Part of a small language model's weights: 6 heads of 96 (2 for keys and values).
Each number is 128 + 32 x the weight over the matrix's rms, rounded and kept within 0 to 255. Layers, rows and columns count from 0.

# layer 2 MLP up, 3072x768, rms 0.0385, rows 2541-2640, columns 320-351
[[168 140 160 188 146 117 166  95 173 143 169 113 133 144 209 147 133  83 109 111 149  91 150 168  85 153 149 137 188 104 105 152]
 [160 120 137 154 138 129 143 182 159  72 141 160  78 178 186 157 122 138  96 173 119 111 167 196 123 139 167  81 152 169  68 189]
 [109 155 126  82 136 177 117 137 168 151 143 131 118 120 145  88 143  82  94 125  83 144 127 103 192 179 203 160 126  87  89 179]
 [161 153 174 100 114 131 135 104 134 109 134 117 135  78  99 135 151 116 134 126  95 143 117  93 101  83 134 135  92 162  83  86]
 [179  83 126  80 143 120 148  54 146 182 124 110 149 144 135 149  96 142 184 115 131 174 186 140 101 125 146 114 117 102 126 142]
 [172 157 109 132 183 155  81 122 141 115 122 193 142 156  97 127 157  91 101 128  80 142  92 105 101 189 123 154 138 171 103 169]
 [147 167  55  82 178  95 123 118 130 233  92  84 142 112 125 127 105  84  82 110 121 115 110 151 128  93 113  63 161 204 117  96]
 [141 114  84 114 146 125 126 110 121 136 176 239 129 134 161 221  94 118 120 132 158  87 165 111 154 173  96  36 120 111 145 121]
 [161 126 137 137 160 136 139 112  81 115 180 126 154  78 155 128  84 169  64  94 189 121 156 115 177 179 126 121 120 110 104 144]
 [115 148  95  84  97 173 144 112 176  84 117 104 122 132 177 139  68 166 103  89 125 150 198 188  94 119 103 141 118 162 153 144]
 [187  92 121 105 154 162 143  16 137 108  88 196 139 109 101 139 147  96  54  96  91 141 141 163 123 130 138 120 164  99 186 214]
 [128 108 178 145 133 137 167 138 152 184 205 112 169  86 130 131 124 191  64  40 153 151 156  86 120 135  87 158 211 132 146  93]
 [123 113 157 160 145 128 187 162 139 117 153 145 122  97 116  82 166 115 117 138 117 144 145 117 122  99 155  99 142 150 149 162]
 [133 116 136 145 141 116 106 150 139 144 171 174 156 130 190 139 117 124 105 110 146 159  70  70 135 159 184 140  50  83  90  88]
 [179 194 129 162 129 126 146 182 113 137 109 122 166 138 100  99  80 107  64 155 165 102  94 140 101 226 163 135  41 184  94 121]
 [ 79 148 171 136 125 100 138 119 113 105 125 117  89  84 142 121 168 103 111 119  89 105 170 125  81 130 152 134 145 132 153 105]
 [126 126 106 181 175 146 133 118 111  91 177 159 150 155 156 149 108 136  85 108 125 109  87 101 156  82 110  87  97 106 174 115]
 [206 150  97 118 155 160 195 119 164 121 119 161 142 162 171 103 134 131 122 109 140 109 137 171 143  69 142 137 158  97  53 162]
 [123 179 165 149 153 134 131 172 152 113 124 113 120 148 105  75 166 105 115 134 105 149  91 109 182 139 153 177 135 167 143 141]
 [117 147 148 102 124  97 171 123 119  56 111 174 155 153 171 130 140  70 107 142 209 110 128 154 138 103 149 159 154 173 128 156]
 [131 107 184 156  84  81 169 173  97 115 121  95 134 115 163 171 123 111 121 100 162  79 106 137  77 115 119 159 102 118 144 154]
 [203 171  93 135  76 140 102  93 107  84 119 128 149  72 174 187 162 172 136 110 185 142 142 172 115 140 127 155 153 117 135  46]
 [159 144 123 107 143  56 156  96 141 107 114 122  96 156 131 194  74 141 100 129 118 113 170 105  57 182 148 163 132 123 125 112]
 [ 92 162 166 119  49 141 120 167  81 132 110 112 188 122 156 159  94 165 139 127 119  99 142 146 112 101 163 107 131 147  87 177]
 [179 183 125 130 137  83  92 135 149 105 141 170 164 149  99 149 161  63  85 136 117 117 122  98 114 164 182 130 154 153 100 157]
 [115  93 157 142 152 119 160 174  66 151 158 194 189 126  91 241 131 103 107 110 131  76 116 158  81 145 149 108 134 170 112  31]
 [184 156  85 195 124 133 100 124 147 141 155 159 122  69 170 166 172  71  90  66 180  92 184  83 123 115 145  72 171 104 168 161]
 [199 131 152 140  95 119 145 164 156 154 201 117 107 130 107 162 160 155 172  88 123 165 172 165  76  93 108 177 195 104 147 133]
 [123 130 146 163 168 125 148 165  80 132 168 105 137 102 135  81  80 135 102 149 139 135 175 117 136 126 161 101 197  90 121 144]
 [130 168 173 142 103 162 176  65 136  85 123 157 136 126 135 135 186 112 100 129 144 108 123 117 167 104 155 118 140 141  86 127]
 [152  85 107 186 149 138 192  73 168  95 153 169 111  96 119 106 129 137 145 135 121 169 157 157  91 151 136 185 125 147 178 152]
 [ 84 105  86 153  91 191 180 102 124 114 119 181 129 163 164 159 111 101 110 131 141 123 228 126 105 135  69 114 160  94 161  82]
 [137 133 117 100  55 119 109 114 121 133 113 143  94  82  99 129 112 128 149 106 146 127 179 125 151 187 104 123 105 171 167 141]
 [214 160 122 152 125 139 135  96 104  85 104 168 123 133 114 144 144  43 131 111 171 101 138 218 150 132 127 130 138  96 139 145]
 [104 148 113 129 159 119  71 103 153 127 103 173 103 102 125 115 154  82  62  89 103 126 144 122  91 111 118 179 146 196 188 156]
 [ 86 126 155 144 180 169 187 110 133 122 193 149  87 139 127 127 219  92 119 134 129  96 128 149 134 109 169 136 146 139  99 178]
 [142 139  46 197  94 162 130  97 106 156 121 181 170  38  96 118 140  75  95 108 137 116 135 102 110 157 171  77 149 124  73 157]
 [ 92 198  74  93 110 169  90 125 111  73 127 104 166 102  63 116  48 157 150  78 130 101 124 144  71 105 161 127  84 123  89 136]
 [192 110  63 101 148 105 148 172 156 164 115 124  97 148 191 186 124 110 120 113 147 109  93 183 134 161  94 109 184 116 133 134]
 [161 101 109 118 104 139 167 199 136  62 149 160 126  94 123 124 141 145 129 136 131 131 139 157  87 157 150 123 165 138 133 136]
 [138 190 189  68 133 147 151 144  91 106  96 151 171 140 155 123 170 144  78  89 166 105 129 172 153 138 208  88 177  76  80 154]
 [190 129 169  92 104 158 113  78 178 133  93 150 138 131 183 112 100 164 117 151 129 131 155 151 156 112 177 104 163 129 166  51]
 [112  93 151 163 137 164 125 111 152 229  94 123 155  57  87 151 184 183 105 128  97 145 121 102 153 137 110 118 174  60 110 134]
 [164 155 219 136 128 111 155  78  98  98 106 123 177  61 186 107 142 140 107  69  91 118 143  76 156 140 121  66 134 113  91  77]
 [103 127 109 202 112 129  65 105 173 149 143 159 104  80 147 156 125  40 118  84 159  73  92 100  79 112 132  96 143 121 142 171]
 [123  84 126 139 150 196 167 142  65 125 137 186  61  79 150 182 121  65 108 117  89 140 120  80 134 155 143 119  92 104 140 157]
 [119 127  99 164 165  78 124 157 105  47 138 177 138 106  90 191 114 122 124 117 106 126  94 182  87 148 142 133  62 121  90 119]
 [179  97 169  85 135  85 171 157 152  84 180 129  76  90 139 159 131 150 142 128 186 137 104 154  81 161 127 125 124 121  98  60]
 [112 112 108 100 115 132  75 122 122 132 146 143 128 100  92 101 108  94  17 128  94 129 160 184 136 110 235  74 147 133  95 104]
 [152 105 177  91 157 179 142 158 105 120 169 150  79 134 133 126 106  95 144  94 158 136 185 122 172 110  87  71 114 118 113 160]
 [220 158 133 159 143 145  96  83 111 173 102 155 167  84 196 120  30  71 140  81 193 193  95  76 152 167  94 125 153 148 181  99]
 [ 94 142 176 125 148  86 161 119 146 165 224 145  83 134 118 173  29  34 106 144 113 105 179 147 121 142  94  71 133 187  99 128]
 [130 142 163  71  87 161 118 135 116 140 141 162  77  81 151 162 110 139 104  87 147 123 151 134 147 141 127  96 134  77  72 157]
 [143 120 143 118 124 107 128 164 179 115 126 128 149 113  89 116 145 178 132 122 123 147 107 161 133  94 147  97 138 157 152 104]
 [139 128 150 126 140 102 168  79  60  99 141 218  99  86 127 118 163  93 118  60 147 146 122 129 137 113  89 156  93 158 149 138]
 [117 101 165 115 105 116 134 123 137 149 126 141 128 127  90 187 105 133 138 154 135 103 117 110 163  87 149 157 138 186 142 100]
 [147 171 109 168  88  81 107 101  86  76 132 120  57 158 124 184 138 123  62 127 166  74 133 163 137 150 227 115 145 129 165  95]
 [109 145 142 114 193 172 192  72  77 109 122 155 148 136 104  63  94 105  45 143 142  99 191 156 174 122  86 157 108 112 101 137]
 [121 124 150 130 183 116 111  91 186 100 200 155 126 119 146 134 134 149  98 170 186 125 142 181 187 102 149 109  96 117 111 115]
 [104 183 156  96 131  77 212 119 152 102 114 150 172 118 178 140 105 129 107  98 140  69 135 133  91  76 134 137 156 108 146  95]
 [140 136 116  99  98 105  65  94  64  29 180 154 129 148 128 189 126 116 139 100 135  94 157 122 150 141  94  83  72 169  94 144]
 [203 121 155 129 111 137 156 100 150  72 224 119 167 138 126 136  99 155 134 112 156 159 141 115 132 167 215 122 131 141 146 109]
 [ 75 140 105 139 153 116  78 156 122 128 185 123 151 102 109 119 135 128 101 122 159 179 129 144 156  93 128 128 131 140 148 156]
 [ 74 171 116 127  96 136 131 137  82  86  97 105  99 172 177 154 112 136  65 146 117  82 143 137 128 163 208 116 198  81 124 104]
 [136 115 177 138 172 109 118  58  80 119 127 144 117 119 165 114 147 114 137  86 130 117 127 117 122 168  80  94 143 124 126 124]
 [138 188  68  80 128 162 144 111 202 151  97 109 161 126 146 146 172 190 137 126 118 118 110 101  91 119 146 125 128 162 191 106]
 [147 110 147  99 116 111 130  80 181  72 172 116 116 141 160 142  81 101  87 148 110  83 127 191  79 147 172 152 148 146  68 190]
 [122  92 172 147 150 125 117 163 118  88 150 121 171 139  96 112 151 187 182 131 126 103 101  91 111 147 152 188 140 144 128 121]
 [ 82 139 118 112 174 156  95  98 186 121 134 188 116 135 100 186 111 192 148 161 156 110 138 131  92 176 118  64 155 109  71 168]
 [156  98 112 158 119 139 146 137 110 131 104 110 171 144 124 156 132 116 116  97  87  98 135 104 116  85 136 121 149 108  74  97]
 [155 106 100 128  99 109 118 114  90 106  87 179 102 149  70 116 160 167 103 129 171 154 106  80 151 154 187 123 147  90 157 153]
 [140 116 101 113 111 114 129 107 152 131 151 185 143 112 126 124 129 116 123 115 100 107 149 129 100 124 146 112 105 147 132 122]
 [191 130 142 177 100 104 114 121 160 192 100 151 143 122  85 125 132  70 129 136  73 109 127 131 124 139 144  96 156 109 154 128]
 [110 131 107 152 176  83  95 106  97 144 155 151 137  70 125 136 153 136  70 100  71  96 137 189  87 140 125 138 168 174 107 154]
 [159 135 154 148 135 172 149  59 183  69 114 127 115 163 112 120 170 119 145 106  71 133 146 188  87 169 122 114  97 111 137 104]
 [157  72 193 146  54  96 138 108 195 105 104 115  86 110  79 193 102 172  69 153 184 110  89 173 104 167 113 188 181  72   0 186]
 [145 108 112 108  96 126 173 172 113 100 111 126  96 100  97 141 106 128 102 151 102 135 108 104  86  78 144  97 114 141  47 165]
 [170 163 199 197 130 139 145  85 195 176 167 141 111 141 196 136 140  62 124 102 141 111 118  88  89 127 168 128 195 136 112  76]
 [150 151 147 135 132 165 120 152  73 119 116 133 182  73 205 101 115 102  57  96 122 137 146 108 118 101 170 131 178  97  79 101]
 [115 145 137 193 178 139 151 112 113 166 112 164 144 127 105 123 157 158  73 147 114 123 175 152  96 175 108 140 171 120  80 158]
 [163 201 174 120 102 119 180  71 131 104 148 109 147 123 143 138 103 106 136 147  73 114 149 150 150 152 136  47  72 140 122 174]
 [160 157 155 107 154 104 125 118 141  95  89 174 108  89  94 237  76 139  86 112  75  54 135 170 119 177 116 135 210 127 109  80]
 [ 61 149 160 123 125 159 102 136  96 130  98 144 116  99  58 165 124 111  36 164 137 169 116 110 119 108 122 115  58 200 186  86]
 [125 145 120 155 173 129 133 145 123 106 144 184  66 100  81 102  98 115 101 121 126 146 136 101 153 155 110  99 133 150 141 111]
 [171  89 140  72 136 113 146 146 100 149 110 168  91 114  77 144 162 136  83 109 151 124 113  61 102 107 167  96 102  95 142 118]
 [188  84 123 181  19 100 184 176 127 123 182 111 157  44 216 122  55  71 123  90 183 141 218  50 138  66 162 168 162 124 110 165]
 [113 143 126  94  83 152 114 143 101 133 169 124  83 148  98 163  80  88 141  81 144 137 144 168 140 199 193 159 135 182 154  91]
 [154 115 150 103 160 114 149 120 149 120 102 158 154 146 132  85 159 138  51 101 169 119 163 130 174 105 132  68 199  85  67 106]
 [ 83 162 144 103 151 130 142  85  85  78 136 153 129 131 174 101 110 118  70  77 183  71 129 143 123 145 113 117  80 139  88 132]
 [133 188 137 102  80 115 144 131 174  58 164 134 122  95 118 140 172 116 129 180 163  72 135 124 113 121 129 131 147 166 153 137]
 [112 140 122 152 143 116 145 138  97 120 106 151 158 147 184  87  87 102 155  85  85  81 210 150 116 150 130 115 148  87 109 161]
 [146 102 184 145 150 121  88  83 171 150 182 169 155 137 174 131 183 131 147 110 156 155 141 127 165  98 174 108  99  83 172  61]
 [170 120 160 101 159 178  89 115 140 125 114 137  84 134 112 100 144 109 127  95 102 138 154 183 128  94 130 140  93 114 127 150]
 [145 148 190 115 131  77 150 145 184 144 159 119  83 130 104 129 153  47 114 124 123 141 109 138 111 157 165  68 104 129 107 138]
 [163 116 136  81 102 103 126 171 120  94 210 138 133 132 175 148 125 141 164 125 103 170 161 101  83 114 130  83 131 168 111 129]
 [106 142 111 123 161 117  86 109 151 127 121 103 116  98 119 152 123 112  87 142 114 138 149 129 124 190 215 138 156 101 101 119]
 [170 165  98 140 172 114 198 119 168 143 125 115 109 113  74 132 161 198 130  85 157 127 136 182 135 187 119 117 137 136 146 122]
 [120 206 128 148 100 139 139 211  81  60 140 187 174 116 161 117  99  50 128 151 110 111 125 133 154 110 194  96 131 128 112 112]
 [125 131  43 106 133 150  91 115 151 147 119 175 122 111 169 200 139  53 101 156 155 131 106 142  89  82  82 140 121  91 174  97]
 [154 188 162  58 147 100 122 165 169 102 185 128 115  96 172 108 143 151 161 118 130 114 143 138  94 183 137 112 158 175  10 151]]
# layer 2 MLP down (transposed), 3072x768, rms 0.0371, rows 2541-2640, columns 320-351
[[ 95 165 109 159 133  78 150  84 154 202 159 187 175 105 185  73 154 107 113 109 144 160 154 132  86 170 142  77 142 118 110 106]
 [ 66 122 118 146  87 161  54 108 138 169 132 159  91 132 168  99 138 115 118  80 140 110 167 163 133 100 146 180  71  98 112 105]
 [ 92 160  80 133  66 121 153 106 135 146 191 135 136 105 105 127  84 127 112 107 120 135  40  36 113 134 139 131 164 142  76  77]
 [122 129  98 107 145 111  84 171 123 159 120 114 114 156 161 129 161 143 143 124 123 114 156 167 155  92  70  88 227  93 124 113]
 [125 158 104 134  67 144 144 118 192 141 148 172 119 150 151 169 122 148 146  72 118 133 196  95 121 114  82 102 174 119 104  98]
 [187 149  75 154 217 161  92 190  95 109  86 105 100  98 155  72 180 112 138 169  86 127 107 121 173  99  91 151 141 132 176 112]
 [125 145 135 110 129 117 173 104 140 134 140 123  94  61 182 156 104  89 162  93 158 128  63 138 207 118  80  99 107 102 174 144]
 [114 130 188  61 130 123 123 171 169 164  85 138 159  73 124 115 147 145 134 102 144 148 147 102  92 181 164 184 142  51 192 191]
 [101  85 204 125 124 151 198 122 127 127 158 104  95  67 115 136 168 161 154 110 158 121 134 109 143  52 161 176 160  96 105 119]
 [ 95 199 120  59 141  76 169 104 145 132 170 164  96 130 147  92 110  90 144 107 133  90  96 111 154  59 125 187 108 152 125 108]
 [185  91 156 203  71 130 150 132 189 191 106  61 155 126 117 112  65  86 159 181 137 128  34  98 153 129 144  78 142 112 104 123]
 [144 133 149 165 132 167 153 153  87 152 113 135 160 163 130 117 158 157 133 136 104 102 145 199  82 140 147 186 110 138  93 118]
 [174  88 130 160 141 160 149 103 114 104  79 155 111 103 147 110 134 117  73 122 101 115 137 151 102 105 134 121 149 154 134 143]
 [134 166 105 115 148 128 161 117  64 163 116 105 139 115 162 149 128 152 118 147 148  99 183 186 124 101  74 138  89 132 143  80]
 [127 125 136 138  96 133 168 135 103 116  71  59 144 156  93 125  73 127 104 107  85 122 196 106 118  89 142 143 125 104 138 134]
 [171 152 124  90 113  97 149 117 115 144  94 126 136 105 102 155 199  72 123 116 130 139  78 131 135 146 113 128 144 133 174 121]
 [ 82 151 180 144 139 106 124 162 164 179 141 168  99  92 170 126 129  91  94 177 128 138  72 145 129 157 165 130  77 105 173 131]
 [166 166 113 141 144 111 148  35 144 121 120 200 104 158 132 132 142 102 133 153 121  86 137 124 162 101 113 153 157 146 136 146]
 [144 162 135 150 104 156 167  99 148 104  86  84 172 121 170 151 156 161  83 206  97 168 189  96 198 152 135  33  76 130 138 160]
 [130 126 108 158 127 118 144 141 166 118  96  99 139 155 194 166 132  98 119 140 185 138 136  74 114 130  92 124 122 168 172  97]
 [122 126 125 158 173 106 114  86 188  99  76  93 115  90 160 112 102  88 165 137 100 119  70 178 145 121 119 137 143 124 108 194]
 [128 101 113 137 139 178 154 181  77 152 126 121 124 154 150 133 182 195 164  84  65 143  78 162 110 147 174  93 182  31 175  90]
 [166 172 153 150 131  55 136  96 142 124 110 167 115 123 160 208 106 175  76  91  61  54 151 103 107 102  83 104 166  99  95 159]
 [159 123 112 110 121 137 114 175 102 149 157  32 164  49  69 167 197 159  88 154 110 135  88 167 125 162  94 161 116 121 152 129]
 [139 117  70 108 141  90 103  86 101 188 108 103 142 211 151 116 154 199 196 119 135 128 127 121 128 194 126 121 133 110 108 111]
 [141 104 146 116 156 124  89 118 103 193  68 112 154 151  99 171 199 153 130  78  77 106  62 157 145 165 140 146 110 156 151  59]
 [162 148 106 151 135 176  83 140 158  89 143 185  63 102 157  69  57 171 184  84  91 168 130 101 128  98 143 139  95 137 159 148]
 [135 107 103  75 164 126 181 156 187 124 136 102  76 132 103 116  75 133 117  84  92  85 153 153 148 101 168 192 104  80 121 174]
 [108 116 178 101 141 142 143 196 119 133 174 206 120 111 128 134 116 148 149  91 192 181 104  66 130 116 128 126 148 117 147 149]
 [146 151 118 103 158 167 124 133 147 132 159 165  62 190 110  80 105 120 102 180 110 113 160 119  82 161 152 123 107 138 109  95]
 [155 132 151 119 151 143 168  94 132 136 103 128 110 168  90 123 189 189 105 149 145  99 146 134 156 154 109  70 186 133  66  68]
 [137 104 137 123 117 142 129 119 102 143 119  54 192 127 150 142 150  55 116 182 101 152  63 180 110 175  87  96 122 108 132  65]
 [119  70 160 145 122  79 181 218 144 139 121 124 113 103 136 135  91 166 118 157 171 195 105 109 104 162 137 164  98 127 120 128]
 [126 137  88 117  72 102 148  93 149 110  95 119 121 182 149 122 101 113 165 155 112 122 116 157 101 104 143 169  90  98 130 124]
 [130  79 135 109 108 131 158  64 137 100 106 110 151 108 159 163 142  91  92 103  71 109 125 167 145 134 172 140 115 126 143  90]
 [145 103  89  91  84 200 114 188  63 119 147 129 171  99 174 156 140 151 136 129 161 159 118 159 157 104 123 112  54 100  67 119]
 [175  60 113 106  98 143 131 182 133 156 118 136 158 155 116 172 135 145  84 182 119 118  71 111 159  72  98 161 170  83 102 148]
 [147 120 158  87 178 128 134 112 101 154 160 144 155 101 138 146 142 122 177 160 136  94 131 186 177 110 165  88  73  99  91 181]
 [156 110 152 151 138 112 160 147 165  81  56 126 142 158 179 161 121 138 106 143 130  96 103 141 117 136 136 110  87 128 158 101]
 [116 106 133 108 129 107 122  78 146 162 111 121 137 120 198 110 151 152 154 131 175  98 162 118 196 123 133 121 135 121 111 139]
 [ 93 113 119  73 143 112 109 116 101 138 153 151 118 102 117 164 158  86 100 117 195  62 116 131 110 128  71 138 160 131 178 176]
 [147 149 115 156 121 180 139 131 147 181  71 128 156 218 133  94 170  99  90 184 174 177 184 116  77 139  75 110  96  80 174 122]
 [173 104 179  72  99 133 199 136  95 141 147 135  94 133 116 119 105 112 114 118 106  56  87 114 100 119  89 128 145 137 136 124]
 [186  75 194 230 168 159 105 177  78  52 112  94 164 126 113 144 127 130 112 141 163 153 159 103 147 123 123 129  57  98  58 151]
 [ 94 189  90 125  88 130 116  95 153 146 112 121 176  93  92 157  59 107 113 142 155 128  68 121 172  81 143 115 154 134 149 131]
 [184  87 194  82 145 133 134 154 178 168  79 147 130  83 177 133 121  61 115 109 143 117 162 123 129 118  98 166 109 170 202 113]
 [204  73 211 111 137 109 135 123 136 125  83 154 167 136 164 148 129 121 118 145 105 145 163 130 139 107  73 154 144  87  99 164]
 [154 130 182 111 127 133 178 105 129  94 148  83 120 169 170 134 118 153 173 169 175 146  63  83 107 105 105 160 106 138 130 112]
 [ 80  55 127 135 105 150 124 131  98  88 157 131  96 145  46 138  57 101  79 134 162 170 122 127 163 163 171  76 142 153 114 110]
 [ 58 114 191 111  25 128 122 142 148  86 157  52 156 166  84 142 140 163 132 120  74 138 156 132 151 133 148 157  75 169 140 137]
 [146  35  93 102  63 123  86 112 104 104 145 132 118 156 165  91 147 136 131 125 121 168 178 156  97 117 201 149  94 149 181  82]
 [113 123 108 113 205 100 126 146  49  73  63  63 181 146 120 143 123 119 109 118 129  97 144 168 161 199 153 132  70 114 143 125]
 [116 178 142 135 158 145 148 139 133 176 109 129  94 185 172 130 130 149 134 106 173 151 154 117 163 178 134  83  70  91 109  98]
 [134 112 152 114 103 172 175 111 127 121  98 124  93 204 152 134 134 115 119  94 123 143 114 173 117 176 225 172 126 137 120 106]
 [ 77 169 115 142 124 120 126 125 157 143 110 132 179 134  88  71 113 110 100 165 126 115 129 105 133 150 119 179 125 186 129 184]
 [141 130 132 134 105 162 122 136  57 127 114 114  88  99 132 135 179 123 176  87 134 196 194 122 179 148 120 105 150 148 117 138]
 [ 71 181 126 234 100 156 116  78 138 126 152  75 117 139 132 120  63 151 122 183 108 140  83 124 130 116  81 158 136 129 138 176]
 [105  88  97 158 138 174 122 102 117 156 100 112 173  86  94 158 141 116  68 142 153  96 151 113 168 160  81 169 129  99 142 130]
 [141 153 155  58  59 115 162 133 224 123 166 107  87 167 147  77 153 156 171 189 139 180  83 146 172  72 152 135 119 120 146  55]
 [162 125 148 114 155 125 114 106 142 137  54 110 107 113 137 126 162 119 121  91 150  89 154 131 117 145 140 167 138  85 119  52]
 [131 189 101 153 110 107 130 129 150 158 174 171 103 200 133  97 153  57 190  79 119 106 142 120 146 102  87 156 106 122 168 140]
 [ 66 147  52 129 109  44 135 106  52 108 149  87  99 136 117 108 124 157 104 116  94  95  96  96  93 141 144 145 139 144 141 111]
 [125  66 119  89 199 139 170 138 149 137 150 188 137  98 110  84  79  96 138 125 131 160 104 173 149  90 143 120 131 136 119 145]
 [109 151 128 136 117 167 157 107 154  96 101 164 162 111 148  95 127  94 184 192 119 151 158 161 183 150 143 112 156 179 134 100]
 [149 115 111 143  45 180 185 126 119 103 170  85 133 103 140 156  81 134 103  93 168 123 165 116 155 135 109 133 107 151 123 212]
 [149 135 125 142 151 126 108 116 176 119 139 137 114 211 130  69 162 166 145 127  94 113  90 142 116 139 141  83 172 144 170 127]
 [114  80 162  95 142  98 127 141 201 143 131 119 177 170 168 132 117 102 137 134  60 149 125 110 110 122 138 161 136  53 112  94]
 [ 99  80 101  84 135 106 168 150  99 110 131  57 140 145  75 135 117 141 152 145 144 144  63 132 163 125 151 164 113 183  96  91]
 [120  66 152 107 136 160 156 117 155 165 157 174 181 139 182 101 193 165 168 154 178  89 173 107 150 160  75  66  83 129 122 122]
 [169 104  94 110 139  85 110 139 155  75 143 120 198 144 154 173  96 134 110 139 123 130  87 106  91 139  86 111 173 142 167 140]
 [ 80 185 132 128 115  95 132  74 126 116 149  95 128 143 213 122 119  90 121 131  97 117 181  74  68 113  90 150 140 146  84  93]
 [141 113 114 118 114 130 139 117 130 144 126 112 136 144 114 124 134 124 113 143 136 127 140 151 113 124 128 149 139 122 116 158]
 [146 121 111 113 123  88  81 110 130 160 139 149 109 160 126 130 106 113 175 141  84 109 136 123 138 128  97 152 192 131 144  66]
 [135 150 101 154 150  98 216 145 161 115 179  62 182 126 147 156 161 182 155  99  94  97 138 104 120 165  87 156 130 127  75 128]
 [ 84 119 123 132 150 158 170 107  85 108 129 104 172 143 106 121  85 112 156 132 146 110 134 122 132  77 132 158 111 147  95 114]
 [109 135  51 145 139 111 159 118 119  74 109 125  94  82 117 121 146 122 127 115 133 156  88 164 119 109 181 172 153 138  81 152]
 [ 78 127 167 122  81 109 118 157 167  91  62 159 162  58 125  90  95 107 122 109 123 128  74  32 107 116 140 155 142 119 135 140]
 [ 83  63 138 166 146 195  94 111  87 103  73 183 101 102 170 121 171 148 105 114 157 117  92 105  97  93  94 185  53 145 125 151]
 [164 187 189 111  75 156 126 139 113 132  90 142 194 117 147  84  89  94 126 126 112 120 190 118 161 136 116 100 169 145 152 110]
 [120 144 108 187 143 125  91 111  91 136 116 125 170 136 122 202 169 105 132 165 184 147 136 201 141 110 157 164 159 108 166 141]
 [120  59 113 131 135 125 171 135 138 183 115 141 122 155 124  71  89 132 146 143 101 173 153  68 143 156 128 148  74  52 107 160]
 [208 136 133 124  85 141 165  94 118 124 128  86 125 151 111 179 158 167 167 110  95 150 143  97 176 132 106 103 123  91 155 183]
 [ 79 161 136 185 118 147  81 150 112 123 106 174 185 106 128 188 152 149 158 169 127 164 146 115 114 102 149 145 126 159 147 138]
 [ 73 147 113 126  96 120 169 114 170  91 125 153 167  93 134 122 142 145 124 163 118 138 133 111 176 151 157 122 147 125 138 135]
 [134 136 158 109 139 147 185  94 153 166 190 140 122  97 161  94 178 130 142 129 111 105 109  85 107  56 186 181  84 126 121  87]
 [127 194 118 110 146 105 174 140 119 151 141 112 133  65 173 165  98 184  85 146 113 147  69 153 169 120  71  93 113  79 175  90]
 [ 84 144 143 149 146 156 107 130 149  90 114 155 118  81 125 127  91 160 107 103 132 209 154  66 167 102 104  98 117 169 120 137]
 [175 100 135  80 142 136 131 169 176 172 145  82 168 155 153 140 137 196 108 120  95 119 159 138  93 121 144 110 125 102 139 131]
 [136 170 114 131 149 113 126 137 175 158 116 126 111 170 162  40 212 124 100 133 162 116 109 105 141 186 204  96 111 109 163 104]
 [159 142  75 100 102 217 112 118 107 132 173 152  96 121 143 122 166  98  82 168 106  99 110 171  98 124 157 116 102 152 178 137]
 [173 137 125 184 136 147  85  50 127 117 135 133 154  86 181 108  73 136  75 115 128 133 137 128 163 180 191 119 105 175 158  89]
 [111 144 163 139 152  75  92 170 157 151 123  88 187 147 106 157  96 116 147 160 167  95 154  66  61 137 110  61 107 186  93 128]
 [102 153 128 143  66 160 213 185 141 155 122 147 127  77 107 160 143 102 136 125 122  70 144 124 216 112 128 103 120 101  89  98]
 [178 209 131 212 117  81 100 154  77 156 179 131 131 133 183 153 116 119 166 170 134 118 129 157 155 116 156 132 101 135 154 114]
 [108 116 144  99 161  78 137 135 144 117 144 166 126 161 104 172 118 121 165 183 106 147 150 190 149 115 131 143 102 114 136 155]
 [100 154 127 154  87  99 131 152 149 145 157 109 178 114 146 123 109 125 178 122 157 118 127 113 138 128  99 164 171 153 121 109]
 [ 62 157 140 131 147  68 160 112 134 139  71 150  91 137 125 104 100 127 105 120 121 104 115 102 150 192 103  92 119 113 126 110]
 [113 143 104 112 128 168 134 116 120 122 162 117 156 138 121 114  99  61 165 132 146 120 132 156  99 164 142 125 161 148 111 166]
 [ 83 107 171 161  83 150 176  78 176  78  62 106 190  84  72  73 139  37 123 130 140 115  72 168 168 131 125 158 141 179 132 205]
 [122  93 116 139 111 140  89  84 120 184 164 129 149  81 145 115 201 134  72 114  98 144 100 162  69  90 114 183 152 143 118 121]]